Weights of a small transformer language model.
Size: 10 layers, width 224, MLP 896 tanh GELU.
Architecture: LayerNorm before each block, learned positions, biases, tied embeddings, normalized queries and keys.
Training: a variant of Muon for these matrices, 397M tokens, 3026 steps.
Each number is 128 + 32 x the weight over the matrix's rms, rounded and kept within 0 to 255. Layers, rows and columns count from 0. Numbers have three digits each.

# layer 5 MLP up, 896x224, rms 0.123, rows 598-722, columns 0-111
123155116117126144062118161118175160099095123167098151181096138136119120128109104113114121172104122130165155098140155149126155206152172141136125084051181101170142067154095125121162134125110131143126137115171115127079110127130132096140166122126098181123135093189117112138170147130136075185110131076083092136158086131109158119141068157193
136161107099096172108134125161095184205115107116160115104083095159087164167125195080189119142138178135125120139163168159174142131079116183161148135139064151133057104121121154115161108140132158119159166120155098131125175140141123142083166166102193155108127120142079123172150140118139110125100077127128142147105127168119110157082092179167
124067202043168096086098094190220124143079143187126103160148134156216087158133098187139146149215119130107093112139120140133152101088186114114159125074112105119146150112111168095137171211160137118119065167043156059155107143112154113096161149090141088120176110094129115077139106070131088155223151118151119160111168087108128169123150104111
141128112126134147200018168107105143124066142109123176121118191122144066131140179123091109143101175080079161058124141163101091139146080108168130155113127140082108079119113158109165130075072166151121165149117136143161040132136128129174186096114092093140191169128050168093136134125101143131184125167148156091156178139148182124119178077194
173099159119122104179111161165102153099154134109170095116112134080135142125124117130102156121139122088052165106167122137079126110168114117087162144108142124183118091132127197147167102115137083121183161159134124114078081150088155110132137104088085140184119125162126140131176191113105141147084105105123145118175149151159057094123131139154
095154094127060123139162094137099134157074132067094091121143063174119170085140154138076133185108140152144136101159094121097131113118117110105135137157141140156112060151080098148122135100166117035137108123155165095041107140144120113131149150158100099153142154093173158174101107122131133139096096110130175149081142132140091106192163132143
116124110132172071120095114157151148132063159080154148077114137118103128157055157088156128164114139150052174137079137149117114047130124115094098134123147141173146095162101131082140121150119113099129125121015036159140126152176066067155178154185109085183088147162109119083181117134160176145161135147085083101063162108087115164076145159109
175113138109125191150131124137086142155175140104064091093167191122091099110189109141117068085107140161073152117116080098160176135186106087129113098126126169099106078117129092160186109137108104087088100106153134139144141142155130145161119074113173110122108106104120080114168134100205101123108122157140125106156092156143094129095111176101
124127094202136136097080104089102163088090139142099166093117122141112130132161112131168118100128160155036139118115163144087174149126084173116116162151137096179192139101127094127178112106098120131130132067131088154130195136118121099151113149118157133122139114151089171171115077112097094184119097150114163159142147040111144145094137151148
094141128133170131091100130125135150156125110160200117142105115127094081149145159215117117130148135099112135089139097093093132095138129129145097108139101079103170163136137121121133135109103157118164091157133120151098165162157153194149104140117112095113115120133166156109077074159180140107165131119117076106080140145119215173117098110161
223147147128103074149154146108137099080153111106138142129173105174153037155093190161118111125048141139143156176118126115073109090142118128147158170146122153141127127152118118122164132113078132098092145078136198066118093151120110147128093147159136091200135149092125098188114092099184185187141116128101141164114157117141088147095152140117
142158149129121113142078126139190130096138147113079102107118168125074210119133174048115098177128149119104129149141087127156134150093191134142091150055084105082073150119085118153132152128129122126155123151157161161147180094174157123119114128130099107146065181137095097129101108132152188158150151112162158108127091110064137100152124108172
146192071134207163175097179089128103122120135138151188138138095108112095128093111124142154167076136140174126155145117103075138126106109175127173137104116150101177132089117161043111105188106149170103123138125124125125083105122160084132124120175112074148110098099146150135127131088119141097126106157097112096108135137087102086115121112121
117187083131100123101147148142153106121116124149124131139095132084098072123098137123166143164095127156138159132123107192140137163102102098059144127138108164162145147127129120142130102115093157164105132120157145190099199117133162190132123086098125148160149102132159141125143105101145131182102129127120084110073093133151184107177165157101
106158149120134136134182095117091186146127136074135110076112085116182152120061137146118109139151138182086175107156107131160135126089131074105118149194146109110060127109156151118117130153135100103089143093117207024141171158125107135137111160133160163162139100128094064167139076118127075108147130179124154117193147127153132176143145105083
142168095045094115121155119149095150156124089119074150143142160175114121110155143132096133158129125136149114146062156151069150085160126085162156112116153119140190173114119149107092133171134132137174152143127184122168083136144086100130147110204135176169121131078149136147132090139182090144180136141105075186131113141129097143070083140146
098145148111141113140157127085111103153111177161096133185103139193103151086142164109141208210170060114156127150153145102108100074104121162119116138124134124123172120117125144156117110139103138087113103131122086114097149159154146111097090105153102114123167151067124115167069084168100133126152025115076079136127136088138132095138045146166
109155099175149095158149111142079125136166122133126152108120127079123135126129102218070113117132119146110166103136105126113172156130106113158134145108094156161158127125098129160146117109122130153106151132166172170124076164110083109144107120081156130143168108112082122099106180097184113158117128133140153110049123139069141094075126138120
104099093080098158164182194115151087160114148081168100105117119133143143156172154122049127076114152129157155105160104100170093106103167091129164094068079140131122140132101165134159155207140140143117152101142071117135146088146130079140157117196089126141103121164130101072163106132135138171102158113129152124143161129111102129112143135152
111167136166120119154145092144117074194196143113146109144204106141084108167136130118119111121128121135135175138169110152135126160145133207023149165082098150115158117137093129171130137185131164121124167098128135131133160183108159078090168098163168107133030134094146127080144090119125081171079124100128116099196069109136123118136083104091
166076172099142103179139097125117167160125173167146088090132155094110156122139146175162097167091087166070114197142175110078120106193138129064119170120119118095105122151071167073121152119133182124087142117111114131186128138146102096126166102144132154151124117127152096138093136139183102119154139145124122156123090081113096113108052089145
115208136142177153130129075114132136155127186155165078105150142184141158130071155110142089087107198144106158142111114124118130122130123127129146136101095131064158146168109172110098135106060056116117121148143156150110181155046144188193101120171119153124143112195164149150146106088101139174106162082127103140088036110159088109142182106157
166120147188098092127125116123125176057115131116096145141112122165083172121138136096178133206129103157096138127126156155167099113133111097093079062184137076086117080094147148082132140148101158139136108062123114143126065159124118114178141149129093147131137117153167184138139116155120099164131126125129132118133179107114124173093078072130
095145088181042044073123186112140149167139185144109134148125125135143085094123175155108179208136118091142095174132114084137157177101167128090098086153107155094141123065156155167128138041109179096085155140062099086141166149107135165124141086091094108118123166182133113115116069144021165159183079060195145085150197088171134153024122113128
081009111127117185105129061106104042135127145113131156117130183137135127148094129178101142163120130114122118143179136109118133127081126142106134126089118160112132094137150171104145111103113153130180052159142179151128134096163139133103120093164086102130165116089124125117134153142125138111127133130138114147135146111123153132149134132052
126115177116099113143139120129195115126155172163107123115124130097073139123125094162116174183117177173132115060111096120040110192141097143138155079130152112124127087119169122168130123113133129066096125141092122183145151125102146165081112146198119122083147136109136118125141124164137146118167082141121117083138083116164062187148115132109
161117115067155128158111115164123178137110133127112198128163123129156108154204104172068127125139131172147152114153141162130138151100116087072097144145212158137074136117070144106140132132134142099054135091149109104136152115113112103105156117125144102102098153145153141150149205119115134187118153118164143172131127153155170058192097121120
100145150171109198120102128114125122133131162126128148174145151079091136131141094066154113153134090084130095123117118106092113135129142084152087116134123109163114166149144161155074164137116166119116132153156125120077102161110063108132119118105116159176118092130084137159173107104081135219060212141090124114142153134136147155179051107083
065072108191115088122075115164142146150165108105138123134112093123098125079151148121021119134107113156121136164087145070085123119139140102115136144142113135127135162134111151141098103157141172139116151120183168136113144123116141109169080092162144152169156166146113153125120135135123156143123168166190126105080104133164097177110064089171
128211130119117111100156145155099140108096105160155080072124185145135139107105121131108174125066108146096162164139091135060125186191132125116133125124153163155140134098134118151169198155077129122086154148129105083141147154139102170125088159152099190123171090134120140133138114105128131170111093095124108106112114227098095115093159169162
109130092153147051098162094090128107121116165087198116162165101080139156127089130149157108133123189120111125172158151155151094135155106069118124181138092131182139131132103109113147115142079104139207121140140155095128067094155091148090114118099188094156148147133110111112109117088171140097107136105101137173153135115135128127113159120092
095178111169099120173172125175136118130206156130103168181108119100115161147170122106149099138145107166119140097143096040083082107144073140123151105136099173134151105153131127110102134111103121152115150087129096125122075148153110079147153189161170127123135096197119145088109126109063146165119139138155185160086059142054129121107145084146
130133107163197139083086155121092160111138163162112123133127098121134124160127199127102066124101116101090087183093128091151164153099077139101174102169106167103103158149167145111119081211117197074068169171087187131044145070129151101119106108156142152102112121135192110137122151125136143151127123124162121119135062139132173174100168105123
129095127125165130122140107048103184175159122116169151129108121112174114157127131104116132091199168092137115126171160089122137104082089118091105120152139123088198071159072161136113136094107189159187081085128201122095163105130132149152067126115201152118087160119079155152150086168100116122086141163086124132082121124089164127142167167131
133142082144141192165146125171164126113102105109117123131120141115118184180114116132137116085112095137103104122125092119103130120144078085147139134124124096150162109130143089130204114170120156152114141173136125088118138174139152213087149124181099084125143126138146128197117154122123109164173116196129119085114173077153150142116119130121
090136141113063137063126106076107150162119110170115177123081137098140124148152164116182179155152115156166096093164099110125070126102152138174110099121170112132170182138089156124121178093154156068103187155064069161110034144123104123082116150143129071101122130152079164172088067138129167065167148211138108199131151104174198171028094115176
119112147178142162163103119236137117064098122075098096155128120147121161144120107095056163148169138080072129095145112096099136198145164126157113162150157159138120136108159118145189137132162127074194053179054148149084184102103112116130169153111175115115094131137126084130119126179131070140163094123132143149137132159140110097059164167134
102097205084092157131148126156140155143136139104169167155135132152143065119078102152158088140125150161162132118108108084133122143132085138147129095105125168122161124139129095109099120146137134139140113173111176166138098183189119115124126123183158111182125102096148138158076127124145156128130112123158076183117183116120170139156120100179
149114196090107101112106105086118138136100125153079093139048081187117136123149123111169166140173093156032166122140095142173144108180034152185115081149111190091195170104064081143174087126155068188185117131130084134154154099067151140096126112105179094192105144136121115112091105151168112132153156155161121129102109168138155113076172108082
061128119087122108174138111104142125163141136152104142084136152138091165087165104125110095068160134133129080184126132135179101135095133163086152101142045174095159115160143105115102108096140191059089140125086118176112130103104135121152113099119045109178088171088135183113180178190079114107132077102130112187136177154093121145076162211104
129153116110168175114145077095068141125116147106071186150124130123152125154122133157112164184091147098183167099119082115196101121106132066166161162141148172175083165086114145139107136086076160108141151131099096098143124139119133105168130108070164131182088151142139137181170134119159162152140123152135168124164132096135077092119095096091
070075138163089106090138087186124130163160096140151099146206110183133156142110077196118118121133151078173134126170123169104158162194120213156141145158083105104157153105118151083139131175107098092155112102135142117146130106151153102159163102133085205069114134176092147172138080136121099112129108149171104118159142106139138128122115145141
145132149115121118128139114162114126110086145180141171118112134175160200114136162171106139134087107114128106109112157152091148204131115176134114201077145144114104142115155110212199115140098160036148131065122115149171110195140134139067133118156175131140075121107167183137111142142144128171138103130133138151095135139144091184114130053094
145119149115078144084181104146054126124165133156117148109137149138095127110140173143193115104124111148157079112193145065139111126098059100173172164105129198145151077090167120061123087122174102127166156122144103150114178175136125112082167076122134120170122111125146142106091144167119145103137177108172127112143103122164090117132123140134
160104135116141116117187114105152075147155140121112145129135156084107129092183092152122106106135187172122148120167109147098171132192111161110094079145118157153120154097105113090174099117150121115092130162115187131125075127118085135170115073133102115123127114167120133166124134137070125143131154173115125142099085060152127167122097122157
145079137108127109110153123105133108108146132103188108111137136203127121109142076118117152154152080108192159157150093146093121090109115143174157079124152134092181169106130195117174106135130165179100100166155064118109127101138104205138158097158109140076163150130121086097129141144078180177126084053137134106168163116137090085155172169177
143087114135091170218129112141129184111120114112155145139162135179093143078108138125148076137084196104067123112161157139110134117125084125142149100126104140167155129087117187123124133143125125120112143106114134148093124085142066097122137143144148170165125213124140122103096111154151144086101132097098166134108066082152152138149116136127
168106107121196097112209144152167139107139074139101165126100110144115160155095153158131145189102114112091128096126058112165130099153091076153085150079084137121127125128143106108144058112077135151074154085151135132091160118120155145136122065143156096133069140127077070132185105147105085174119101144098073163130140074150168095195125125160
102160141129154164144113163057059087157199126111146116090145109100131112185135136212156177146175115136149136128108121114090162137135120135082175121162120106105095094091079137121124126153117096152127159165128120136164065149129147094120170073142130111099090112105061141101102152160155093110103101144123176068126148079163122138147149168136
103172140159119104163080136115134160084126143084056152130083082139122107125090163089159130136093144150166100118106134157075165146109123137127149200101163179107110115142149132159114179098140108123098218148105087153125115068157106138132165152078137130099107130078121147092134044125177164134110134106144079119145149151140119178057154137087
140051066132147184134142103149077109245147092173108118096106145124180103162113169210137171104101113087113140131126167185104102087108106188162174117156137171084158139131109136092184140155108163131133144165144150103180116134109159178122109165119099137158126172116126094197111106108120158089117125088077072061092092180131123137092113129159
089092135158195124072154141198109106090089143159157139100140124147106172175123184199144146176130141101116153134135181090136112115125124126177139129113079188162098138066080145131157114097073145116131136113128155121177155087090149134086137132087145136109127104125073155156150156176130148083050150115158151161126106124152151117148145133101
162095164174109081113145149114119168155172087153142134175090134121051114113137166135141098136093093117116132098170132119092136098148092151158111182103155130133119181161127143144109108182095128161158146131121112091090115112142104139136153103127165053116120096127074120098123127143080144105126129139136108127167182150100099162156181080195
177160185170081083082129199159200117072096134115141149143157170089057093079115096157101172150129086104092163145101199076120179151115153095103142076197196170052150078088139158163190120099085185104186157082113078050110067119116112129112166115126158218073149146055114159176070118102105134111135149178032141179141132132102188129166136140143
144177155109139157101098121166143166113100112172160057165075099162152151117162123120039094123099183105177132157124138124159153144160083195152147081118041147093174155102065115058075155145133138125109101148156119150123183126121109098121137139135124125121110164145175115095085130165147111098137119160146145109139162118134071102082087122132
066120121107103097137106137146023117112120084141113107106147187186075127094203128110115095147117153166153182136081123115158168114076123088098129140147145089125159142091104155155174162113172140089143095072121143135091144067100142134105124115163125142150114162051075117110094108140163089173178159159112211143115100179167131160161042093206
087109077103124169094142091152145126151134095094049083102128184147109062103133168079155148172044136109116151155115097139155096071103076127099199091153118120151129116134152161173071119185112069106135131152149128169094152113125082081083140133120127133116136150132109149114089071163150134160108149110121112117147147154137176173177151166116
121156144173144180139155107130131192142137104093174107140092165091141138120097072097149147072109184156085122084186169108132105141148142153148142133171102105132170148104149075094129091139098134105123132140155074103090100087128078169179120119113126153115206070036143197107102163096169142066148037082105152155091140102175134126133128127172
184129133123104165126144143146148128127143131104212068187130139109116117073113116103091110127180168148120124096097083050170109134082126113146117169088064165164133107094150133147071154102112147128133066095151137146133075120106161156140102162171131184119123147182082150138106063106093144102120133142093150102138139171093136119123065186139
206095106127160121130047131125059111141112129131178128086116123101156151093130124131169147154068162075077176189152116120119100078142046109084106084112160148164160161126170155138114134079113128138066159154173126177104167125139128093085132124173123153105103106115136187147095152079173116139103127084143201140119153094193145118164094173118
044117124110151136026136161118100163118094144130176118136111141164154187134112130101081103099152178109041108084155131133116154116087098192110151106185084146143095109133167096154158167151134147043122134033087112158156151122143090135120077145123145139155149081099135142078167141143121128154137150111144094128115148112113156167152157167122
084086174170168125130162093103133124092129144140181171163126139170088172139081119108125118169156083078114158089088153145153131093140186145109118157126129145111140153134077156111074134107133150130119121122130106155136112132143143101115097127148075112128173133117131139092087114136110158090111084159109142127170112128160160174139134105161
163170164101122155166147122202160084140139150117152095110086119126076132095154165154143106150130171103149100101118144074165162129121161123089126097106154148149140140136097188085131046104087152111157162165138140146129141155099126089124134100127039119157134137097132159116102163152090173089126139121100078136125216112139129141127144186152
157171230080077104075158142155163117116118194127091203122115098098121125152129143165104153158145067155123121118142144136160162104094196105095150035155111148161152058101141139219112196166116138128127127116152149062135115095061127147113204095114118100071082120173152072104146176169091183115088109153116141164124155080172091116111158089116
114129164134094131090138095160123188092120144122074157127168108153130164149114156138142110137144109155105134134133138172116115116125116129119142157108124147197129124127115122125136150067137142142245172039147146131108128143075145116124111134143063117116127127127122091151111102163141149150144078101091156143086134141068108130119110085110
132163110114126063158109109163108117089123129165101086172108078093104192132100124104095109096108175077145126128077122174122143105114068122150204128121167116090133169121174109131095099149078117116131124144126069177111134130123165150179166141124120143171156173157141129122120071150135146138133131134120069152144182104152164155045146129140
130151141124092109069142186040105119138098143147132167183158134110149118046095126095147137198110120173068088076131118127103136143169114108138090106154083151140158123145151119113194143123085160158042147092063100089173110115141059119159146145103069108125116161180089180096070159067112095143168145151122113139150145063115147159048198156142
122170152105144126127138148142122100140141121113109112088154182138183054068054129164073103139136145132112104073176124134149188095091151064085081124145176189157129124152148118135151115091150108130113108128175168136136141103097137136204133174094137108143107147092129133132163106170122162086059067126143058161100082137099119120142126161111
141134114148093173099166122134135134119128098130167186140122087154176133071072152102164091115129149124131136156107139052127127143159130150123171100169178127103155130152133156114144119171191175153126137083138158138099141109061139084128081134131223086141064146136148062136104127172106053129132156109051076112164105153138140091083126156077
061157114072140137115152158174129110179072171113078160105135120130171133130122087089095073143172213135135130102096142154107135171034190080083150167144142147145138217151061108078123187097152097138145138120128125154114132058120124119080138134053146179171091168134157164126087174078128117102071154093085132117113151155203062115118153143169
105182144153141102101164221129136115149155120179131154123153157092150145101052154145122150124065131118136095138086136150100114095157155133099114148113133081118109073125112203062111092147145129173119151110161131101132118076102160134143174122098131131111135061141084131111136091137094109138149149120097113159152153176112123163053148116118
173077149063177168121146129119113168166100114154147153138114148105130091137119150144120130141152089133192138136160078165057158103156126086116111156116128120072166129112095081159131079176134166118111111193085068185098097140117135154127164092138084141054124139090087116082131146093098063143177149117116151128164163113150119107173147149167
074134174118164153097153097162101147139159150113113066161095112085155129201105181115141172153175116153149129129191071120128148129074138087103179141134169143149128115150158136147106081100123135155089112067113065140113107125089134069127112138168145156149067098148080097164131114137098154159126111117130138111116135174133098126104062113138
137178125151138075103130146112133139133124149136148136155136176137075146130117098139138095126140146092151068122141180112140135154124157145155158106113086086127147144108110100116097158151121122113090108103116124153149122133209131077110079131123116168125141136147118168101132158122095120143115125130138146096113154180113129134135117115181
129072121121108109109052103118129112073087156128115150098092160099160154121115160091136144141131162069123115104147159133108051172028122109066144087118186069151059097130106103184120135122139126078131120177096163202102169132180154163127162119125106108218072201133131122153126125085129187103079113184153151144116203107121160123168136100134
150135080136183127196066101147126147155180069129195128110136172108124185125078141124153129171106157157131085090107104189118107101095132158124078156115133110105156143105136165092119126193115107138166124191146130139084118142130129074117193143138120153078125121148078131140090134150111165165168104109154121102174080113124098114114101098153
182153194125172127152124095115095097123125150145169176047154129133121151125121099082117073140120153146111103149107207194108075116125152048160199129156124140098127089081167157090090110107091136172154141143066105107154120109061133147121147125155149111169115122098173145136135091159082143142126086044150093112113146132127121156120160145113
094141138174123093154134179132101105109118135149106157138100091182125090090140132125129132100087163142115175152141057080137139154117099139133151143081146076110183083183138184079116159120127175145025161101086162184121167119111127125115126152161105059120147098151129153112121162145091084137168130112121131105155175109102086067118110142112
100087050131116134127136179134066128155163171052198127140110110133153089138131115106085105105177124142056110139153137114138124126144156138113153138110126182150175091121162158161119127095072102146138132138150162133074129121146165094114123071112117121127114098112157147098085111137181149125113107125135084065203143150119105109172146160148
143132097075120109101148106141149059098185150143120120148145120112129106094084119109095113126182147110109125120071130100057067110178148144130169131114106132089131155152138126143136198155116104161093146077127118050134138057101043125137112079085131103057135108061147149072154140060061192185080084174133141193178080155170125127143134104145
119139137180203110140128066117132105069138127171127068109131191133178132134096125158146173151102095191106161161141136127117098163162120123103141038125160170140090146130175133143131149181125138081181160057180140137142135087168133139159151141114172138217120096144074194088135142066130167094099149155125059162150081056096126193090104113155
167141099106119117108124119087150153150101101098177147138113058110150099111114138150103098189150163135134155154139139102110160130160122109126204107160090162238152190169144096117157100123113180197110087180178104112113137129167136129084111128142088126083163122135140152099131085064123127134125105105174119098094094095127123061181137124182
127147190142120188110145129088118067113078146122143170156075115136128174108115194158105122093151126127135093170123163142129134124082152108111147139117089149154178134144080126174103090153103074150124110075152143113133115077138141132182107134151128168128161111137147054120123142132123095126109153128104187091067108092151153169140204097105
108113088074129153158208043152159117117132103062132183104136172183181109087159153089133164154094174094110093152153106117078135174095165069119156144125106172157099112068124157138166067160105071134137096160142146186095123147107125129155156070121112094134156089176074106255159146107084124179126092106121200149116122116149189164062094113164
086087070146146102120129135138174112135131161112120137196093139099154121093100126154169094125183143117143101117181133079138050138144170154148158120038149133120167140146141220072152071093082094165129161112158105089132095110115067113144122117087120125137140136130172154130144068157175156114090040191142119126123153158105161158083207118171
147151119104106150101123131164160096096118102140170119077151172059116165176115164126143111085153119138118091120109070041140086132123054113134138155163102092150094202157115124124144128141129193154165062123147091115073105121164143131076130130136169102172147093129124093137125143105101085151035146231102134203154160136149109092111108143137
152126123110172161101097142096112092093159137072058123164148134137182144134089144154111070117128209096172162140141170180145131132083130106090151130126143085121136093081066091148153148152152172109152127141145120079168120080123159076130174100130072158166114198099053130139166075144178150105126126127120153070118131102103135135110143089154
135166133094148078173117082152147128099089126098097165095117167175103132168151086136167124134098163182093175164135110129127105158120106102153088161162052093091155151102147111149101123180097140154120074128093106136111086141136139124116154120097169088144051113110073129151129110106044168118144163156121107143143081150089158086097114072135
129136102146205171110124173159053115169131109209120138136117072118091156065147108139068159107150198116117127111165162046103186073110117152136171162161097106098084071127109193113130109103075156119119157221116060189122146080119096123108197123151114154108115117204175110136119120170092128155106035106151142170118189094102094127108151122076
114159074126132153160135155151113102121168131143144129120083077047095115102151130107170078142152080140133104125104153131147164123140130079118155151132144145122155072162140154155164134137130163103113104152128117167091158123144143167085118092121152109128092147121167116072119090064044138131095145050108092101131119157144170102173155122113
119100095099114200121103107149105173194164140114089151118163112162150123073100176128126156151213146076084041087136124083152132140106118142133139114174139073167161131168105113060183149116084102163123052066135127150163165103108123167215160099115152134104106095166142082142091117104147077132174089127173073116123152124108085110097145139089
160167099136116163169127101163140107127094124152205128138149121171042131101142106114078111129144102138172139095159124133149119110082135109158128155101101151176138148065103157092143165101126192144088100175149094151121161121156154092166089119109141143150124203093116164087087169113108192100107113151117116131107109100126161105164139161108
131114089117112142083111102130125192151071136161134082217077108155151076161129168106146162172104091138168083140113153092129067156168124181103163123115119114118128100116113132096135087141113109135117114142148063122148145129109144188121126104175134111160086132113134134098114082104173099133043129094149102152174163109160168091089159125112
161096162108122095143143096109131124186092140151100142139191144115136089135125116147157124143159156082082142145109139093152117157154125077121136102184068182100124153161137123129154116070108133083128093125108117168137079091094086170112122092136164181127132133099060121118127098097174058160089138131122161130164139118151101165131093079156
098163062112146087127144112207143172154131159146109112113125107144132148147109094135175130121092152162124162145171113150142131124145055177174141110169138098156170090067098163096163119087095164110123142139113121129142130118148114107114110100180031117127143141153133148142111066155151080123065122083079095132145153117094102109138135143109
074130097127139156192186155169098075081114123087141126186124134105077117097135132084110150133092124190125147073136156117109133169168115140119134137139104112129141101152141114121105078125126139074143145142060110083109099119147113102151128097123133092111095096093117128138120124138167178074197156181102175091067127115187203090085106114165
088140144132140137144035118150103128139131129145087085074118095105064189088132143114118129148168151092143122158094099095113075129169123122102159088100108155149112154165110160100157153125115171150121108101089112098125146139112173143089104139063184137124122106186089122084115150133075170112098113111075155101147083154166190127148140175108
122158105150081117110121126157064152100126155122070057121095109116090072130152117143151098152110187129177095102171141093094122097131102142145148122165133154106131168136085152094100106125097161117101123170157122159079128080166105126146086149137104142129169129101112115183112100165053121132180129158141101128115095123185126107099150092145
118127112084120104142109144157154156159155156095106086206121070153178094123064148149157213130146120091135151126197135150097102152131119119165140084145111128161128094115055110090135185158129155160113129136115151121127117135123177170071127159092167109161168147073163135114111085107134148151094096138117185101148120175098122129155156098149
149089156098142157123156110050146116082113094147174092167102115159167160161100143140132168152125187121194200089169131177094174132182173111103082133080063074120165162145133129147125163143133127126145145176137152144153155106070105140135104151095121103126083056174122135121149089145048125117166111194094148133103095106082144160101093135085
177123130144179075181092152097120133131120091109197146097139180138104187061146147116097115065093148213164131145119131141089079155092169174083098072197138103136132084134119043123144115116106128172079086164116145143136123120157186105148138128124132187112122159153127142163127110094129064085100107100134105123158089155051147178134121145211
098123133122107136113127090133112109098114166125175206134094139127117160105182112166124145143181116117121129140108150133149140098118171126147156171134096154181163125117142160090143089114125126094097118177143131155125053042148102101105103039139152123108089171163162116137145144062125118094147104094110126098117150167142174096099111136102
204134093148178108107126124152121134103141157210163119171084069114148166134178108127142103089087093088129177165137130113101083150080098117112148102100173159041113138179095136118122145113101148159073111120152151153132135163123112111132145125159146163160115124048138115156089168095156168121179151145129086120156156159198119103107166113132
075126146096109141086104152099102100132115157111129109139124106129112116178077125105138135181162138119170153102145173117152083092124128059126118165116079132077146110102101175171106130166141081170111111128160156167130172125160064104038156076130085143223063134108152139153139124121155084178124143152109069150150165091143140110130109062129
135089088157137128120131174096125125151047137130180154154052161126138099118132101150129145097095154165140119227119102161091080134165168153080194174174068122072139156128138142037163115168135121073125187103131090177161087104129106140145104128092051061124097134084143123133093160114086107128113090117169089173082182154185138126141139099131
111107067164102102132120165112166201124107130118142217095193122160058059103134164112096152106101173128087060077131152219172084058165140177120128191176184161131131155100115149150157099151128148099129165118124166168153116119126113119167120092142168062095085126136127121149152101108129153150139123124143141152109122133111132099195075086106
092083083062107154079165101095079096155124102197163121154067120132147132096134111143137148182153102072125067087151105114109126166129151112105182179066099154126121175073101090110168132136135145105129142108083147146094162112088136122161127104128173089121133110169079123133123125125095140096124122205093105182092132097092135149100106101170
168072122122099155150147124170176136058138081138111101123141128063101092085090178143135112183146121143172139154096080095125110124177088123083164119198101110094165128113062096081160170165071176106132116125151070054121058122093077117134110166173072099133147103109127095100168163127146133165172131160166159113118141121134124143111131151136
071110138145125081174211136176161162077159175114111145179112126131148083183091114132171216146100143126154143080152073105154116165127191108085139122119139121183155106085134150127117158103139112120146126162087173144139097066138142104139177089076090088137121165153119117128102086133179132107109171136097087097147192122165124131110088031129
178156117139073105097091137149182183093142113094203211054100118160116106106103140080155134125091144137103089167140124149120159083073178117118164144172068146095113150132111118096154155129161160140138150180139108136187233107102122089154174169115156069102144117164101135121184103119113148097150060133154137151155141142160127113096106160100
105095111164136115117093162165138152091108110154112203115145137115184106122153053094129139173088126119100143052110141142121154085102062064164129113116122153144119142084140119128177143111123156101114080183104112119158125161160196087123158120086125157157145109179082087189127134084088183142069190154165074155177120158152191143158159107132
101131132142133128142160136143167166126139145111135054058156088059178136141098155108108137185146148141125234160093106078113156124134133104157113128124087169094191194166115081124113126125156152108138152145141150098136117113210129124142072121117129100083102093123082100092098185168153109089078117136112052116098125103092199134146109100124
133154174141106102112139075112181168118125124082166140138185138103134172135145148115093070149144086118112109069124070124108126176083132142107167139138071103055119152155128178129073207141128145093137110157045107143087094127164132131120200151126122144171139132078173097087086142118151169115191177119195111164147154195135086152104090085122
112132165112163152161124134124182153177123082166086095214145143163074096119141134087126113147123090115104146079116148155138184153113158113117145088117127124134115101181175064107115159125095149128169106108183160155096119168182060122082190125135164100144099131146108087113034112077179116188165162137116136127110150122138112095082181103083
108113121072153135131086165108146137095103089156115131050126098137120128124120116165098114189102113101189096129089179150059209102105135092161170160123092153161166102183102127184145081125095118126162095159055096085117186120106133158136101131162152139149127054159115152111089193102141079080122195056094119137141143088095125144115109159143
079110160173117131097084077161101131078091148100081076112121130145100119093153140112075146187121063112163146163095104124168123146137156153213162139114105084140167196154135148121133176137132131126136132109154183068175132114154136109115136130159097114106153156128127177177108079079147148157156098149120092116099184087106126149097143127110
133117136130092070131151140135173140129132109093188093173184097105070142112103101186074111096131105115106070109154137103108195115078182105065114151114107162166168125143142137139129160150153099137112154074100139161118105093112120110123140163109151058073082139112052109164167123087179158129105136149124140139191122165081128145127166076095
175100083063227148104125142150119150142081084138104114115094093200104185062094108143172136107088186108113105129145117111118153168143143130115086163134134125126122117110046129116190126157140116119114138199184168164146128133101177086125166062171109095163167177142148132121180114079129138117110125136167151129180092135125114106047091201117
118139093145120139076152091160116192105128137109113100114125124147082155078129151169102116216041167150147168096102142101117128090161092119142108121159189154150107142088140142143118119124141108133152150142117163107166152124124054078135083169157142118143119106087083155112142114131119096154139130113095112129081157148149122161072074139140
127120139098123143126171128141101162110130134182163196133137117154110116099190153072142092156089119038144086131196167123084115100086107126149138105179162183112128107183161157116126142130227155134177064156129147123137152148165162073138131101128076099166095161077152187108154124146117086145121156153120116122148126120151128189136140062091
076144190086150138085120131127127159085090157100116088105056177129140134133097092101156131111043159178193120163160132126069108171139127055160142140145153176113133134066084132062126168133116129113142105093148194101134134151119114162146192114181127164107133156127203178175126117221115086152104179090173158115103134119131166127121119123122
112100063180125166155105092136145145101171141180140129135096119110178084171182131072164110136157144230088133125173189155112093106192110116102124110102144138152115100141106101146154099110105122069213115127166148129116117106143082121122129110163178069145102162144091160129144083158134104153169096123099077168150111136147153080102133151119
093113121105126114152111060092119113142158121116218143146126091144176104114111139110129142140132141088144065086077096127082087150071090145092176123155107130165165158136151175158101115129139145152115117092107065086150118059132131128194072085152154142145138124097026126088059101162124127061166145135099157154144116117074137167123123095139
084191138088185127135124100123120175166123141158117143161114124088097099149163126098105113108091152146141164124111155054156147133107120148136111091130085150082076194132100135134123190084145169096108110119034063090170081097143102146106141138106132161149099096169129122142111159115185102070158102054163122190084138121128131142121096153106
129131135130091090116068149122138155108198158165116083092205111167144148151067106117177108172139154062195130127109145099136148134111102069157153075165117080133141161136107118095153166050090140111141145178150124163129135130128133132135168078109095089127128069057104077160134132151088197174134138114144076125113152072166100160095098075078